Weights of a small GPT-style language model, trained from scratch on English Wikipedia: 4 heads of 32, 265M tokens.
Each number is 200 + 20 x the weight over its row's rms, rounded and kept within 0 to 999. Layers, rows and columns count from 0. The size before them is the row's rms in percent of the matrix's.

# layer 7 MLP up, 512x128, rms 0.0733, rows 109-119, columns 0-127
094,201,220,182,181,238,212,183,219,183,233,196,238,231,233,194,209,220,188,211,201,182,196,203,220,204,202,196,222,204,192,222,198,215,206,211,210,220,196,214,214,185,231,220,204,173,217,196,252,217,192,201,207,158,211,218,172,225,188,181,246,184,215,171,200,218,233,207,181,207,226,206,224,224,217,189,223,223,223,190,188,188,207,245,169,255,196,188,208,192,209,194,212,183,208,157,208,174,200,206,179,169,215,215,206,225,228,185,191,196,209,221,223,231,220,202,212,187,190,217,240,191,209,194,174,211,184,225,200
097,224,171,202,182,214,152,209,198,218,171,212,219,187,233,184,221,190,179,178,213,224,212,186,202,223,204,212,204,197,196,249,187,211,159,181,242,218,228,216,212,196,212,216,216,220,175,193,212,225,194,203,203,217,208,216,204,180,194,210,164,195,188,204,213,188,173,170,162,225,220,190,197,213,188,178,183,178,213,196,204,199,210,219,222,213,232,176,223,202,197,194,171,213,168,166,184,172,222,218,221,170,247,192,191,190,168,220,187,209,198,232,179,189,188,173,195,186,172,182,190,175,204,178,188,236,181,198,206
092,207,176,188,189,217,195,234,236,208,254,198,199,183,224,172,215,231,199,211,195,204,204,223,189,203,204,190,194,211,217,212,199,164,209,201,201,191,192,201,201,199,225,166,197,191,204,173,232,208,205,176,195,188,207,170,198,172,219,192,234,224,201,200,200,217,226,176,198,202,227,208,183,195,200,194,222,175,180,186,219,171,193,229,185,234,190,186,189,193,228,228,165,181,237,164,221,176,232,209,237,201,231,202,240,215,214,234,199,199,177,200,149,244,208,201,178,216,197,195,215,191,235,176,197,219,208,184,202
086,193,181,193,189,211,171,200,158,208,186,183,207,190,200,206,211,218,211,186,186,209,187,163,244,203,170,229,150,194,208,200,210,203,187,187,189,184,179,179,189,185,198,207,183,182,194,212,181,184,215,179,139,202,169,182,173,217,198,200,186,218,205,168,184,219,196,191,208,173,238,183,209,164,201,183,212,215,194,201,202,185,201,193,209,193,173,178,219,186,210,205,211,198,223,182,187,210,194,185,196,188,196,147,208,157,175,214,208,229,252,234,196,198,239,196,211,182,218,171,189,196,187,174,186,228,178,207,167
100,203,175,210,192,160,215,195,175,210,184,235,198,227,186,143,216,186,216,197,224,189,229,172,186,195,179,185,174,168,177,201,205,183,163,190,218,225,193,183,205,178,215,222,212,167,163,217,227,192,187,183,187,179,217,202,182,250,201,187,200,176,193,200,209,211,193,191,171,194,179,224,179,218,229,215,195,213,221,218,221,182,175,182,224,188,173,193,172,240,188,199,194,210,184,189,231,227,171,170,209,198,160,200,184,199,208,227,187,198,189,195,190,205,212,203,206,186,223,194,236,214,197,187,219,195,159,174,205
095,211,176,229,200,233,223,160,196,179,250,187,205,215,244,215,202,219,220,206,214,209,210,214,205,189,229,204,215,224,180,223,218,175,210,212,199,199,190,199,198,179,177,234,221,228,188,198,191,177,234,170,237,181,199,213,210,197,183,206,181,220,194,211,186,173,189,198,194,193,196,175,174,190,219,239,212,195,228,186,210,179,185,200,227,179,223,215,190,219,217,266,187,220,205,186,220,238,178,217,183,196,191,179,211,184,187,170,225,201,191,230,233,206,176,218,219,204,220,206,222,227,180,217,185,214,208,213,197
107,216,196,203,232,196,168,195,203,175,211,207,244,155,220,187,178,228,217,197,236,208,213,194,178,207,196,210,190,202,179,231,175,218,221,201,180,196,179,225,206,199,147,256,177,206,197,203,200,173,206,227,210,246,187,184,206,175,188,174,201,182,207,215,192,205,212,175,212,184,199,196,183,222,205,233,210,160,196,209,205,201,184,176,167,179,194,203,204,207,212,204,165,175,207,216,161,190,199,186,218,193,220,205,194,210,218,183,216,202,220,213,201,208,196,202,182,142,217,220,194,217,207,248,215,201,221,223,219
101,227,211,213,201,226,214,204,182,204,204,208,177,222,208,240,243,205,180,209,217,231,224,221,185,182,173,196,175,220,177,184,199,216,192,189,173,230,203,171,214,210,199,209,212,191,216,169,193,214,208,189,206,180,180,196,194,228,230,214,174,187,195,202,197,188,259,186,225,215,176,177,171,226,160,205,222,176,163,193,233,203,196,195,212,186,163,232,210,174,174,199,208,221,221,231,199,154,210,199,176,197,226,168,210,204,217,174,192,207,204,199,211,200,196,185,184,203,199,206,203,192,210,180,222,171,248,214,217
099,229,241,214,243,183,184,211,188,196,220,192,219,201,200,212,209,190,193,170,175,189,201,221,233,229,199,233,188,158,176,175,232,205,204,228,180,219,182,222,204,215,195,211,210,211,182,199,204,197,206,206,209,157,161,180,176,199,194,207,187,205,196,189,213,197,191,185,183,231,165,170,163,206,179,219,234,184,200,235,208,216,224,172,209,214,196,203,189,210,242,221,191,187,207,218,175,174,200,203,192,211,153,202,206,205,221,195,219,209,185,226,217,197,188,227,218,195,235,250,174,218,203,215,206,207,178,216,176
101,238,196,247,222,212,233,197,208,207,207,210,188,194,214,249,200,188,190,193,207,206,190,195,219,226,225,194,169,178,204,206,206,181,228,209,239,190,193,214,175,159,207,207,180,214,219,198,170,196,187,214,195,203,153,199,218,177,212,205,199,254,186,178,208,189,179,177,169,172,212,188,179,195,204,183,196,180,218,188,192,207,176,198,228,235,196,229,203,169,206,229,180,242,186,210,195,188,194,160,206,188,195,192,203,229,197,212,210,192,186,199,178,234,168,206,191,222,206,223,167,199,178,164,187,168,182,196,212
105,238,188,196,224,174,170,215,214,237,192,219,188,228,177,250,182,218,163,178,218,192,183,173,207,180,202,245,179,185,193,229,185,192,195,203,205,183,182,219,211,204,164,219,195,219,191,173,169,201,183,185,212,182,201,165,234,183,181,204,190,200,217,189,183,184,199,200,168,188,234,189,167,225,195,204,191,166,187,203,215,216,159,191,203,205,181,199,219,146,204,184,195,204,204,182,218,195,210,222,192,217,249,210,172,188,212,179,197,207,209,180,208,180,207,163,190,192,176,192,201,196,182,177,202,181,226,214,197